{"num_hidden_layers": 16, "hidden_size": 256, "num_attention_heads": 3, "num_key_value_heads": 3, "head_dim": 128, "intermediate_size": 1024, "vocab_size": 8192, "hidden_act": "gelu", "norm": "layernorm", "norm_place": "pre", "norm_eps": 1e-06, "positions": "learned", "qk_norm": false, "attn_scale": 0.0884, "bias": "qkv", "tie_word_embeddings": true, "parallel_block": false, "init": "uniform", "init_std_qkv": 0.0368, "init_std_o": 0.0457, "init_std_up": 0.0526, "init_std_down": 0.0526, "optimizer": "soap_variant", "learning_rate": 0.00586, "lr_mult_qkv": 0.7, "lr_mult_o": 1.14, "lr_head": 0.006, "max_grad_norm": 2.0, "warmup_steps": 200, "schedule": "wsd", "decay_fraction": 1.0, "decay_shape": "linear", "final_lr_fraction": 0.0, "batch_tokens": 32768, "max_seq_len": 1024, "doc_mask": false, "train_tokens": 272200000, "max_steps": 8307, "dataset": "wikipedia_en"}
Each number is 500 + 50 x the weight over its row's rms, rounded and kept within 0 to 999. Layers, rows and columns count from 0. Numbers have three digits each. The size before them is the row's rms in percent of the matrix's.

# layer 8 attention output (transposed), 384x256, rms 0.0457, rows 144-193, columns 192-255
116:484464456567649420464514554543509412588495464516584500484478483467410488498463446527406545512472374541574488424480369497538542478509580528521508481512507474566466546500483642458468415457491432
118:468542544444444562453521495446563450562499576547460550501504539529529467579480404420558459478505600390451511528514501546436498497490447569485652539466343501427511526557542506539564533483570487
125:494542475486556440438587392532478518450498527544476414398583504588539525486587523495564538509514544538464506443495550543491475451463497504450440419521472534490435589485517511480519467456494548
121:550514404506556470552523549506551558594540500434491520471443439442476454470608515483491442598382539380505422521408495482480516516434455535470569554513395502586458501538575536512567423510489505
114:480474525531432614570493432476505576539445557486550509549457471497563467577538446522486539488509553504556523487358515411473414511523584406446563424564525481455467469503516510526501518531475527
110:529480590480534508543490499437513469480484548487587445463518450556499516515518552471578473445520495516508522570502504492544544484426500515448575459484408508547522439443491461479500493482495513
122:483410438472508483517435437518509483551489517510506485468419467501471542528502490482560595459539523508536484362592537507463576434562591512453535514512561544482529491464533537530472418552508459
116:507533533483498501574549598450397494473561498437526629508385577612536504483486479528503435572531456506555565538489544455571519494536502477433500550430461508473501462511484473487536533465583521
113:501479425415481525405523514470562571477498501498604552457524495479536469521495501606544452533351541471546464639523469489508444538548469521505543498527461575511454447571551432532523540537505478
114:490449509532532524603465518597437487471507565430553552557626534564522463484531455427431474527519426499587427504439585511503478550528407453645506512527523494433495476514399494578394566454555563
119:558668620495518480485503555482459400583488494594536466502536525440540462440454565506488441461585453500528444482548418494565499477529490382504573509442531551541537536595485517480519574511579566
119:477470576592534540512440495451509498521598487458531459471537417544542516417468497390464529538497530527512537495546499452603555470567633528476423464506443589464501520521447474539565555520444535
118:440497444538392553496542594456583503550398496439570386489492452434498524524422481490502507512534477475531539416452513443515499466432511479501554443539525563556537606516479461528482602469527371
112:467517411537514472508497504467531471460459477575563550544508447593469491547549490572570500389495482503542454544490546470554465477483506452418553488543622397555504447426472407398498578586583436
120:517514460538462441529517592507561500503540468482488590495537556557468467579449483501527519578437423531437438448507504419476459602465527476493532507519555542450559451523505428421513555566537525
116:413502467575504454495593452479598531495467536548518481460444532519498523498552521507526415574449499523520514449534428458481615540527524468423557472559574503474384539552589455457438501388519560
123:535463505419498517493484519527493404626537484483420458414447532468487639430630425544492481412481468423482508512529466522552439514525488452552490453486492455493427526388523515474489515523520536
124:477350477497549501455459497427541458538420579508549505500417513491458466516465570440537417474456532578542531506506516527536421473525526402483531558499491462550508508514606495539539475530477466
117:461519490487463449570480525465433465426592451486490526467539428413456486572565543481510510490505545588512501482509464447586453449473500479381535502530480552578416369516445546457462467425436497
121:516455497505496578528540497524467553598452488565534509491523525543554491542406547501358471486436509451503501565562513441463475435508545523414544509568448466455534463581559463434499487537496542
117:423540439413632514529458490504493411460475475474447524472401521494507411475465391546437502518594503517496460526512443456428401600523544413523536586498448521415583500461554487514493488395498545
126:505456572552537519614443533469482511451490453398517668448589478484498496402493573421536554524514513452443511564503486521380408418509473508407523434454504374554399560531458545494505468567500492
124:464554504503460517468437494528491505586492507510491513334532554478530468558556468576399492576443422490545487527452492580533485530490394518569513511520522460525483429501552524505523445466621420
125:456495504572484611478457561470543548496529467556500575516489383484409436545440490483450523522515573465571506433529530496393511373558476456607477533508527573522476599431446424517466448462433495
131:534563494553494515453493583530498509420449468503491403590519502445453510526493509517461496418477559531467478596525517432439465479446426439613461528506480581439489498551475500531503479462517461
123:530552478510488525606501545564526482506514460468487446547453504465477476550466515468465571544596497508517598547467504416458584460540452570553538433472535441461571493498448560480485475519517491
131:564574449508477490577520457443542598427448561448592510456571516508471384479593477526440467519548508526422484524479577535462616477506480435452514495526599546455468480489441520541460583537424524
127:462548561529553475477533530514500507528464414534420569486538491487525505634513562450381473510454504594641534400524549453532482587502555548483479506392497413494556555438487405566401581471558487
124:483491595370507598521432478519593491488493537568489554543503555465534547486500518474562492573420505448466455545460507476413503478466577602480529375572500503503487496603535510528452483508519555
120:514447493556490546482466517545436540540477470458490420429440466475485505477563447429419462495390426576560586488479564479428489521516532532468469432522449559514520551497496502443532604526594527
123:486471520609423511479528565512494468373528548468503515548477516439442532494382418508473507483420523433581505475424481575507564553512422500460481528420550394513418589563479496458537493618572484
117:485421527541477519471503466583430499511485507452482499622401536453495492533443513584535509448516481543534482573484538529623433557501495525482490509570490584586546532553501549454455494477595522
119:476438478524490496453654652512510591459491490508475468397524462537362492475448499556525540460445500489520608636419505488515510565433515463482545497563509394526540443570513478554430474563496482
127:519449571510514472443522582551466512454437547506533577406572466475528514437490394497409504491491527500556547519509457504484383473500506496459544499435585541634544488589524528489575530464421479
126:516539445586531478552494449512441508484479618495420552538516529466490503598445534450380507573554484441492482536501468502451465475447512513543478592460443540429501488554477461561472473529492554
115:523522515494583486431463410474432553571495463532555526488539584473513451535509427515507571542549580439469503546523552421548433515529449494425462540517523416521533458413404498509573470486550470
111:545507552500455446485612415467504524470449498560498536468481491514477572522513573550471549586443512445483584534490482459550521449498568505501556478435496526480418511468438523511451536574431509
117:530451525472544470445502535521492461506572444478501543450519479543509516580373579484507490604488503555408456552523466597480561532540474529484457491421469618468465500455512505416505506563464515
122:514525439580457597440417478543572446567473449457420474502506531512444477575562439429569505453551496526460514477392453434417614430526609491562569530435564454445552552488547502554507469523597482
117:534536524441505472503514518581520490493506580500548540496506408482523467418507486486532447572533494549572485595421492498503514431577551413530551549426445531497552557442467541534506499525517437
119:509518419490494518471458526470626427437457474491453538531508520521621369439521538504426525506528494525456495459569411481465389510479400436514534509485447461467567505608523497521540471401497443
121:415535572470543499494480531438470504358444521512557542442409474513513526558540475507494562462560481471529496402552528457503499499465448471543469480571521504519473519429454501495548551473441613
118:528523503548567462594533519546522510538431460475484496515545526514470481517489450431480533517498455538478551563525575510391471576514439497533531414544493377522509474553517553499456497504522516
116:544533558509519491511448482504456485550470507551521426432512526575570527559425501383539509536470462527541514451456557497536472522511437505420527685577468462450490626486405579467520557517408497
120:484532475474510546466472403485532467511426511508448616462479520471448474492547468529551509504476529509444502558365498442453432492502592573469492443503477449419519511470446455487455513371457452
119:532361436355506469498481561461506471430501573554509503563552502556558490510497483552481545492513498489481520463437448464482493553551656536496526463530504450432459499474554626460482551498512387
117:638546554502476505503624447447514545497525514513524518622460556391473461477550434562439598507480498532525505627501422472475412457506384502483502550518570427539538487540499490536531517512447407
122:542517491510466540360447492457463528493528461385545469457551507491462488487399555532464526452427490523509571515623567453485474432447422472469490505520528405514498631402521557499564453486512569
122:445499504396416521522476505460512550489507504529462498574467476481438498504596401436469508542532536506434429532549435581484499523452398517587426481497419535513484557545539489505530486499544519
117:479485563498489549544514498488471536451542503527486454455441453546568478557423500493419605523524534493472393457573444496491478524468468390563491563506482425554516567495598402423560493524520439
# layer 8 attention value, 384x256, rms 0.0328, rows 145-194, columns 192-255
127:531463482500498473454512551458476492566527457436468535505447539492601518482514588509574528526552550440585541473518470491469536487517520436524482487451412465492413546562469466514515531509414467
131:431496451456532584475442447523537548441592472481532534473476525515537562514547551494523499635473548537591460531491510469536592478502378574491533474532612522473556504515509519427558502477523587
132:572414513479579546482465471417504470472415488536440518474490545478550561447445519514512433443563444483445413543509472583522459459547529571492436532548576537447482549432528496511467564524511565
122:562534521442483476468454534592552622509486503491434417524406503468529452481556586554352538548474447448486448505603517487450478475473492506490496520436409476593481532500543547453522524557453509
115:614396410419518369469485430460492543459515534457485425532567483458487447506455465394577480577479561492501480460567497486499497561569469555411533579575544495492452544396594547466485519531462464
132:465553439542399594516473465574485565538490462486429519541593587565460482490473490548444504474503511420456532498504591517579469522479556483507471582478568400395392489516422500559489455402525527
124:438470521512584528491482467404504441454453515505505489456538444481564437400454440515461491488570458590439479517490535499541537533399488556554480557517454530533510494488616508466452521520450494
123:594509538538614502514402529448497548537518458531503488553493550570487504434454539546473572502569472476489482516512606371468593588482423479485562523537476524526434457466608454452487411530508457
124:514494519422484525503546509543546453453503400444503455538521462519534425550549470429462511475542508485393526536464504450494550560544426509529587554514426615536524415497557465586530475513497471
129:525350498561481549477467496465526488588455556518533587429516599508449493537473493437461533477383507492466551460460598376480378465471464550535454471589440614507440601508401518464499564503526412
126:512491572440540577482449507527474513500458552552488467522449519531483419569566486515511490451505516490432447544533545516488462478430535426521585458446482442515542510505488519460560455479447427
128:486480492421579514582496499548569384485467466605475522508479513556550522560454500540412432505523484520526513566423565495464505506451401490497449557447441559486509451499531546483524447567497468
114:611444457483454493567488433510487540493510499495464458607510459510467591609490554453539522543542500478505464507507502531507502481479578472494495534545525517524564507538598519561413448453483471
125:531457563516521491439474437502380477555351520446507491468475585532552534514473588545573479456506520401414445529403507513518496495540441458548471350487457521522511483454568416520418469461457461
126:582591472500517500427364518516474503550544482444531509381583461466513503388572502489475480421498509508557516477510520506533513447465489513461488429537540549488589566469601486497541461532471565
136:582420511525529496544532500476536457520488505634491514379539478442498522483496578551470477522544485496524533544561538548463488483533522464545471515507594525462563464464556470475503492497452518
134:612454519489501459455552440440547498533493505497461502564539481534443473555470421465368518480541401492493458545522477363546469554543599544479540459435533501375460558545418564444548539448496473
124:510436465511460452517558554437484513492490578541491434465462473447452446540535425605436546573530461433460532458545545497593518405572486532584538533487492451450478537410444456409469529500542509
133:459482563523524498542502566472489478522480554515528432482497492444441521527497537546526530400493564518456464477483522570442559533521440586479438503483492473395454488419469539547405514549498424
129:413515521492457475472568487502568512608499472449421534523501520480417464515462499490444584454517547491483458460525556478572511444481486561515471417451579525525562498566470513440460530476461468
138:565472474578443493439461556596511534441474561538612410563478489568423507535598513490499593508521509506481445509494488443493467564551519559529569578515585501426491574500401499512437544485489526
135:460476558526544584499494467523540482525602545463517418555501575547506490404508445547567448506554517496511457479589412482567519509564529509523519525545547559404487503433507491496543597536572535
142:439491449462525466449538462539492558561499464469561418447439531476586492508407550532511526488461514500465543545435496589448543568501452472538543483410519413565552564478441564585470551630525546
139:576411485456535534467560618572478503487483381452527510424500553540555601484479491457461584609462416522550495490468571529539490544552457617515529555488560423500518470423539507454560557449490484
133:551582517518344559467462501418509587406538522508446525546466494504441519523443445509481490483492455476396418450542546582476473565596474543494449528493494529408462472495544420508487444552491530
143:491493580501463521526499449477513479456554517539534582487506466509514433525468517542547404510478505450551477549523464524522423477518494523596535501452574457500548512594514503434579439570523407
135:464496449536581459593394509446495524467612556486496506505512488493554510488540447534519489559528499519487522556499481525545497562472475482420500524449479505497520529607548496485563443472545532
136:462491490495469454495437476471509456564532482470583463580533546512476524374512470468492537507474472457584462493476493541471405466615506448471520474533458484368489458446560545467512519533505411
126:587483510546435544531515447465569499576545511498572534529438496463446514466427421563387524501478509553415509377532509423470476619473528496516464483566437641569438431437499467512507498483541492
130:502488471509449481461446567534513548471490486560545457380515508552544438469600479444527518537486406520591441453429526583558432504482512533489507543485420420556532590526480455552523465492446546
128:544552464579404533456579494505452482599511478531588422473574527584566470541523417473488565549392461533377555531545513421503470468525530502457559503546479508447554475515526441467482488516446474
130:506542525473495482463499525489521448514415563502475498577599511535490508515539541484505513562431521593502424461506381580360546511365583478496480464499526594546514584430451402525594516495506534
136:501499491580591444483398569574536435481440542527511511405516593581486494564545370378366538569491501457458461453518380527466521476554380603510457541502518434447521446496394486554522499583470430
136:462457629465535525470503613503551437497489496449623529497434584453462499402497460502503534481462442513440439542473499450546395445482545467447521460463544515544543482435527406518457524557505533
124:504513463565558333550472425592502507530411479531383527490558519517434445525463586426498423508552493511462553568533458586471538501609467516513400508510510516494606447528427585467481563474548505
118:458478469446510477415494507544506506492545612465469538460462466504488470545483609461481477439433458543508520444413520520524539575547572518488370483532444588548501418485517570437480522457552443
125:400504460498373422543451498559496550415437533468497487579417527563493486472485545486582534443538388563448504483552512413501455510542468503452528451502438494438511547379519531464530536515467489
131:470566494467500520486456474498477493566492533522488551507358577471485551583563507536438549495453379522604544467547534468466429540533451491492513506537494517530458462519528474555583555514518527
127:507485508441504433511546491549515474383500437617556518644579520455474444554428504504431555496577538469444494477507578491481558469510469491548535488507498542477470456495511556562513566540468446
129:499446532484411471533556498596461426609563452550504432532527530541507581423527561504460444463570530508544545566477574418557530453510635559439537583526518477439578481450487450514462461553506524
129:543521496593398522469500470451508439396569582466476507453569572531474390472519455515552537574439505561559507620450496484532524459412450551456473599530624513420490502500488450568549508405490480
126:486538517486566453566537540558555500481539449450504527492496464493428450428544544485562561553506448459410501492430454574408547533532548510440520489550611609604503551521464473530539447451475515
126:488520413506623465489520594433480502585510419407583528516481579479442446526404518418542512526570423417508493489441499477395461398437489433557482451498455554474393579481526524479489522530509505
129:451598478475518550485479440422501535494481515486485392502551562434586547415382553481480427566442457528508510499582583588472525486493592628484498496565544463505461450426425542475539581636501492
125:465525514534488508470461533570493483461487471487508453456513456495531433446506543490513502441411498613557507484493520467466559446464500355462519470576482535424539520465511428566478536571473516
127:490489486596552498545511501578542488513568524462389508540543492412489462507445452430458454515482540492553512498519520463477526375508578521494492519589497458619570470493530451396387562479516506
125:576451410582536550522412518552543544578411514444501419508363533519502454433446557461433546510539527518577478557400519553439515570520494471446449460499561522491473507526518457461504426547562488
134:522586426552475550526571547491485543474499469463506530542457423499504451494479468493614549511543485531495478435568385530472421518573452486419597506488530495482515431455484415583475497456380588
126:496437434557515494537504543555507490486480583520520422426366532458478532458453478503463481521583520558529448515633528486440510495553542558439485540532506533496468501474466457463607558495403526
130:446463521520473549536538515433434515488545422507526555484528460548435515404529534529387482512496510531489508468427496489463533544583622512500529449480592502507553599504431447492559473556549532